config = dict(
    num_hidden_layers=10,
    hidden_size=128,
    num_attention_heads=6,
    num_key_value_heads=2,
    head_dim=32,
    intermediate_size=512,
    vocab_size=1171,
    hidden_act='tanh_gelu',
    norm='rmsnorm',
    norm_place='pre',
    norm_eps=1e-06,
    positions='rope',
    rope_theta=1000000.0,
    rope_fraction=1.0,
    qk_norm=False,
    attn_scale=0.177,
    bias='none',
    tie_word_embeddings=True,
    parallel_block=False,
    init='uniform',
    init_std_qkv=0.0511,
    init_std_o=0.0,
    init_std_up=0.0511,
    init_std_down=0.0,
    optimizer='muon_variant',
    learning_rate=0.0071,
    lr_mult_o=0.639,
    beta1=0.9,
    lr_head=0.00918,
    max_grad_norm=0.5,
    warmup_steps=200,
    schedule='wsd',
    decay_fraction=1.0,
    decay_shape='linear',
    final_lr_fraction=0.05,
    batch_tokens=[8192, 16384, 24576],
    max_seq_len=1024,
    doc_mask=True,
    train_tokens=148800000,
    max_steps=10064,
    dataset='wikipedia_en',
)
Each number is 500 + 50 x the weight over its row's rms, rounded and kept within 0 to 999. Layers, rows and columns count from 0. Numbers have three digits each. The size before them is the row's rms in percent of the matrix's.

# down: layer 2 MLP down (transposed), 512x128, rms 0.0693, rows 224-248, columns 0-127
# up: layer 2 MLP up, 512x128, rms 0.151, rows 225-248, columns 0-127
down224 089:502515632504506450506443472457456471575588533458532418457557484504520565423404513576460540472645503581420472427502481478500446542504424558528487427488514540454486536534435467432559515496461459487473576582476499446520485406463490544455530462571407535587492508499531522531451464450521486540459474501557516543539517541555473442569446468453492487579512455467575556472397506535492533480366
up225 100:460441477565513528508544608503510528456511454570528520494533461518487504460601485453485439449480430589579516423557566431503474481467469421523550505493488543457461557468429409452463563471507489431419478546508520426441336539430577534539491449416522483441466525438508522555479477472510448561453452506571484506537608494528484601601576481481473502507502530611446557519452485494517484476581
down225 099:515422524498480485388534489541546467501576459591390498418441476466576569458516474535420507502523446466521391498545494535416479497528538573518508450502505507533410544537553566513461473532506419518554503514523653529505612584437530478423442454589523483475533520472456487492502447498514411491466495531470479555570501514427483456569463451460518420399464475551443422460563513466465500585516
up226 094:510527548445505468509419521496544570536487477520467537588426524492524474511444492472571550462454509552477483505576483501534545574526504351480530510550383520458487553480422554422527479434459447493555523515527508455443443637583452631537531526508476536455415438513496412395534584603511452482527506601530490573431407551515514521525517445545548516505502466455481499513521506411488493450509
down226 095:482419481457515465541472400440538484531473565539352513520387463556489514412500498562435445537546521411423562492514515465406476438558488550514423585403629516566420460524480434464493478424487537521488453471522524468540567478433510517557488483506514490553531520464595447488564513485501396517540520449510456478436503499428557558573575545468488546546487515491417464514485541545560554494464
up227 097:437546522562569486504453589448506538487556450489447544451518501490485466499464480555462434561568487506524476470494557495377536583520489543443470465449413535513531508399445566476448515528565430457482497473529407561543447474535502490465517476486584531478492488509452613498559440607432444493551604407493482583503508460511564487540463540454492483466465595506442626393500504526553554417551
down227 103:484562493406446523551635460453541535572532580502521486462448523574451464431468500509553459473513486533443518524454500529592553513520567510514502479546516487564533471464629436523526415522540532495473470616504534510477496503475547398465544555482503456578464439447416543570463600472653573489488491492500526455563447425476514457523529513562516494604533460456495499503568531507472430603466
up228 098:502423565570452440534560522464448533453496571534495487458460593491537550501508653437425512482454533454465568545447434377486488460438480505477517465468502493535422570499546456558537548483501461518505450503419519510521558468440579524622515515563488557504528451413550421497516487572539579443531456592401454540489436537585575493471520509469405486548462468508504542508493577565497489448454
down228 095:529437542437457490512534534536406565450543489487505481463560547454545489540493364535502557484468488640459553530444519485473472440554481451523483508403479537459566475555401522521531486489442560618499509511543423561469484567480507617548544503442512444412550548505546511469474414585529516515475524554517451552534479483449469555564373567520540472517564582508469489415464515440494412492540
up229 095:566522432561549538532465568493420437452526532450471441513563485474510485525539432461515468528445443395508470549371535447489508448468433465514571475571551417418460416594526477459436556449523553559419461541552466471542510577520609496440469540514521534552473483434523447476503523603578466499502557531477498412547455572536462540455507514485595484452493528529536583526459556454558399490513
down229 093:498408500569451455508575375525493512505544590546488521509554533553498541469504452579491548527484490465576526505520493516527522584534488565424527470482475501575566429508493508500495499570484387498472549400449495511532502526456441513555504561515473531577538537545487537477496445457434494481652537472544474423524496436481490399516483508493563483448422549387445362442549479623478563483458
up230 099:567600541497476520397504503480490505461571478561498544577556577435550545505464612504551537523465497470567500557594547513509516441475542428590469531553497601471546505431513452542464506552408500572472510483539520517489569502514497398477489534436481492462501482420509484453464501549464490529487420654448427573454402482503396523451427508467491579509587518519516532485457469452457459481409
down230 099:539543511575512541457490468438451515491613429502541452437502458480479543495453490513570450523454395513465488481521492490476545499510485471460492501489494475474459545474527519503501477478500476500475414512578541508589540474485518508545482474565477399566390437521425568489429521400411494466402612533478524472520487543642492636431427552488542537480510498399430469560469440433503469547381
up231 101:403506479510509419398472472514541520484453433458486512560506484429533510556549428392472502481504512484580498472545546502539411562438534504481526480501397509483523458444529617479440481516486449543467478494441487466463463547438482528430566500484499472512421467545542474517551549471533455493504495564501551525475431463490577497537517370386592425540574433379492466455513512570560561367535
down231 099:543478502503573553558410531458538462525507512477565581470566419514438494545518521481532456547527505449506485533435464368484565434583484596509483489389549577459523538624437496607450454506485474478412440556527552453478549513510490438534577514520463425527528418452507511464539486573520512548497466429438414472560494469563486490473458623489472560456456564464477582552568459507486497519451
up232 098:476550516474465433581472396482431496466462462382493472479467480470450477508508427488441531553569456503421479512574442565513528467498551475553547507524440475465573479515533536478492506538477528577530439482532546582461562439485591534582492465433521618502573440461451568543517510511518643499574510514524534528476505503399536362527515598468459555493563567451564472456493457410460536482535
down232 096:470435539566561594461497534621591535562526489630525468565461453464528540509486498526484518518449573411621510485454531463555404497439531460525443557445509577503524435470510499488451435507530589462471566470442452493551512577546471480466520552556475474542518521489507450478531485512558414562375470481486435560461462478607441575567464429501524499520565484487470526497446470539456415464442
up233 097:422441528424574467505510409510517465473489508521444414465473441474437480546534480474450584466420435597521492485511503511496432516441456447555535479609509481388536456452472506491480500581428485478548478442414598430524512469427567495446393499503581543526525516501469469482496540536562505488459543498451405532468574499417546409537525561479575501501541459521470383445459548551520596534444
down233 103:523572585444455429504467554463460510486562453450532468578525528500513550493550462607445477495506439480439455480521489543553477571504475486471542503549474571476480489440476495475499503548472505546498550560517362465573583458418510528471465637471513509481591474427419464556524465611490575475604442499557436479582587479457532533471498503506400511609478542559483535565514458561505547431538
up234 102:473528550398409380366433497572488516500491498479538476470516506538496566479499558537518529474514503482406532513556510516558532479409617561575489536541489593523467542452601575503444462507476507495501454497519417458503542494423543434506506507420505541446462485516552420557423595475448568516515471571463511553496519556454492436522571461513455544529576570418500469506523611465470592466509
down234 107:487512575458491607557487444459495475453461546539419562454489425488475500401509454593552507391526510538546482476381448537603484502459470425506452431506584505524447461544602517442415456460469509476519536495508468478525435488454522447497448487451381486532419423467525447434450590473527486487449496456576493535480486552471491453519456528499547491494473462508422564508443668508478543536465
up235 115:476497466456488467430525518433506439503572457522548537490469406544465497487503488549516521399574466497395495505493451570493615431505466497454519552526456504451445407371599538473525392469462478466449482521530485451556554505477449560443522568467487566480492531492537522521493471528542373501473468537500570470584509562514457553498649561513452488473544444528501524517573374415554488498553
down235 111:462510431480500488482493434523540500494531458493582453450466530493598401454545526511466459472511530470455520485557570484517421549558556531582400535466498531457543559573486508532490469582415478568502432457610536494480430557443462375351396460439518509433456561509502556524468526461517475493373546400491529491477471462558402484619507530487481496516541529489519477468529508470496446483548
up236 101:531550423579515513421510544513445511468404396504465461443540535468467452497575639551512462563515495601443552492549467607499468481507474551510422510456511526445516478467576458463491508445561468523595479443471599493529432534452456464461499619430450543519446539505507511486440380499576427467481474539582525488528497411523463550464458503555527570570562501523422446515556510483537555489520
down236 096:539441546390529463459477504467600454572592521452450464508563386478574525483483393496493568534527529485521482399476447508504447494446458499430526472526418574566488461505494525540505468500449616498400454552519511443523579494463494538561562482486585525513556603614439587534484516553510558437533535527518509548546401456472508546486548459420467543512496504488465469472551415527474551574491
up237 104:472519506511531505447374483508490519529437563519558452550498460476471557527528558461534495584465478462494487528464573507585618614487487512487458547529549550495388431450498463557592543466471552415472525579499540608511474526488455538478407531529445486485455484436544542527516440500458471482423482494582497621594490503466557512510454541489520487430585480569607538503440571501402575495508
down237 098:440458467474440458552558484501558536491437426416459554561516511553572549487534452557503485493520419573372461482466567440582452537440528437512449454478445369465458547487498546456499580484547479610458473463540477473486555451508519518475467551531519485476586553464544509523523520633530513479621435433505516467464445481457551428465553474551484468553461521533478478468528466502630464412459
up238 095:431595436487523441504540519458513506529521507535543471513518441478545536527481642541520543452530448369520567467548505538395556628516486474424527541456481426446506537421477498457423494440489636480512551470471583486450533472461446512381520502425491529498472492432583507550500582460498487472473574486565507410583490487549530432582549543522598529517523439521508462472472484505487522541542
down238 095:463431450575473449617425500575547514513552465515536562591472416468521524455453514497532585435409497494576388556519522539613515528454403396606500536518492502523512519477505527461489446425508518457567470543518530487440513554521557461424501542496446549491491406430481561533501573450512560436423536510512550428520500580612517512543458543527495542602548542493437487538530502523509529470506
up239 102:541567501521469530546497533482566527414530543594494526489424507445497445575568493410540494498450484447514444530509339575462461512478432521408493508436499516466546569550502508529488539494497580510477560507460514506493532463402501519474423583519426435465429449541476475517477550493447475484543494546546503436497531456381552480437454499519495444527386425534444461623580571543383503512508
down239 107:508479548557539437516535501551585508558458504508474537474477443514548491532475429402523445539550453521524431518470457482382557552519591448462559550537455520522486516556634462428465510497602532487520458608495492505462535520430451447448575537536524527545546415507558491499452446432450446564532534521497532516536532521512605565585498384536562521498428506471480534532416592404531476562443
up240 102:488524400501476513498520460511418476469464459489497507544471447502521556532462461469478552486553485395532471566484502601383496523508540484434526406565512499438460489513547550551413488484495571494544479558492574563537431466600498526443485562613619549494436462625561450403550511506474388483499517433482488560458482495497494520511561537436472443452524477461555500496573451429430428483589
down240 111:505480518456526437484541520466495425442381517453508496452450451550542470513570547431432584560417519494588472543425584474536550578527495480499497541542484454484496499545585592470491503486559471477561482534494527530511490492563472542509565538588496499554539553627579494625450518526591489584509488549502546534359515559503588549542527575405543519434503465462473515566510514442474570493508
up241 107:460486507522524452538444485491492438511482459525598444513443539496457539534548398451555515492530366490479472413530477508470468526540411502503431453421476452545573649487488448448457472555466458512506477480553497464462466490503567524556429496448539477596550562457569535511445575412526401480387463482470468450385553434455552511553501501538481411456419540524464520452577474521543538472541
down241 111:588558462490466540437408430442492550505501500474561479501490533467546526453420517559510514504534448354453505426474509516547444537564475467530457353491536480573479536542445625519452431494500456548401498565500514550506490501467539517549532604456548566464592480540549460441538455473534438513483522498520523611520514577458444477443475518511506479538490536441539471541549452536428469458356
up242 099:429458523399474445464506459478611521467473438470493527466505504569395425594552494483564522392585487522578566419484499582472510578378505499521495403383453549509530452544508498531446523526512521426465525482486490525462592497414503508478514468526550383440494481443458547488537473516443421506516506535527497540553539487584549547551421517476446449501468500581556492499521448522403475463551
down242 102:473441554473427556529540443473540479509496496570433467511508509519483426567380504551443443555448465502477429461456493526528519481503508538517495463434537543495615464512685402495566467513500554477511490583482459419546550528483525500451455518536525508461510492568569501566489443476580493443495570450435524487477444467589395513478607391457578461440474491452394520521436491490553501493505
up243 120:397571558379577511465450420479445638478567430448460537426494519424471425460535531501497519500496433459545507508545545442473485395413495509472580513533447434467541460505500520434488507394480537464476517533544605499560487481500529529498493418410534529442423496432483411545544526496481452603528586504558543439507469488466505475438528499507483381461497530529552457482466543486460492447456
down243 113:407495462464483585410462459523500524482554446432429499519592496520436513457529564465548569399597498560547527546523499442546477425439569490458489570423446497535416468466573482544486473470498509485436533536488503542526548534497533517597542496465516515442501548516515404579513377549456468515468516613543529505523542536429512425567545412512383419519416499521505475475448513580533490469444
up244 094:518562533491535450602502477480517574513536552465471501525531516482416526478538525492499504419536492487481439445497460493500551458495531582539527541485451393522553396448507491510478593497552474567510486537404547559531382539494461538530568489385536475454474642452497430516477399474530534464520477420522494461572493551428444460451524571579506546498442619485540383462506477507540397465520
down244 098:473484518548476509450506528417453522492492479499545484494498434408461435509548599535498525498483533569516488511527574473502399509398473520528548495516511557473437521615403433589681583494464437529432556474453530489433524503465529525491506498592454475468528481567551573452547548508465526457552454509501502505508580398517539528527508485511531366457475374567503547545453421496503540491462
up245 091:606490559486530543389456518510535440504530476510517392557461508461391568598516524377515530477485391525488467523437564473475425525507503409526483520428518515444472575508526556459481479505552470501449602514503503542432443448528465603499511442505547460546470497542415438474494531552552576525586484562491566515463472501605554456461544472488559494443440466465552512470394467576476536551540
down245 095:468472451596500434459532432552506460550511450518522504521550542425492494508445523503560432504507478439418484527405511482493557411564484533514426562573570494567468444485496424428561512492477391501445429514541495443473539522509508512502579547522510571524483469524439515584523573464455517439382572470567606494578424432508466520621484421420405538483483471501542452485538448438482553529459
up246 101:475544517440496496404430593407537457518558444530456426541582437492508442501521548503561521464588609633417559594525516540470472535581477562474562562433536546454483507506553531457543589499579527379493530425467525526506607559544435477533574467476524478487492508482503533571418516435521498469599447527521502527560467517489502466533446465460514505485556503462460438571554489445476493464477
down246 090:548549431487490513564534450449556604459515525462503519343499476444548485473560515504459473515510545385496380417442490529601449425426547456582574550477573445481430485482451516572441419487531462590541473479514479520528529489562583539464472511488511420443407537424503457526487486473501430498478572533498451476519488465503502558597491562441451531511541514544530517457474486418408559487515
up247 108:548497469500507521488517478483585549563558499442456555431487483484445609530542510500542452514514509479513522568471528431469492483493441594506432586416509500478519409438462460557463519431485605612502481505421491611422469540496470447501532558530557523451413599436437519598468494487565452429557422530439462568534477424498533422451423596507560533480495428502535509537526558441466516472539
down247 100:507505532455539438536431511496432455553503503470483568431504474484497504490440462468377486570536489444491555506589402525570454482593456496518498503458526524424520546529511553532463478554614566489461533387516490487481438611533412544509597460521524462427516523500520415503567562466436568544421518528513475510570485399578519496519509510525441552530434553493484443481666549475484450459485
up248 096:492547504513463354489508374451562462484472496492446527513496516540473536549469398548536552485525458461480549421438520617502476438527535509468474590526433472538503434514432536562539449552512519470494531490449450397586621522473523510495472567433505469506459526484467539442446492466438488534590589518489409491505435566507411460463474565533525493507612536589579527448504424426511498534525
down248 087:586480454511533566526505485489507499508513588526509469581506467484485507444516476561514412458460648571487455564557575433460442513552516546533496382523533518477473502497526480461450522460400492370440487474506475550425501506539400598486520580592522497523483514461561458574575510508473499467506486522519579486477556472422550472510439421389531524507450493533481474385611575538525499489441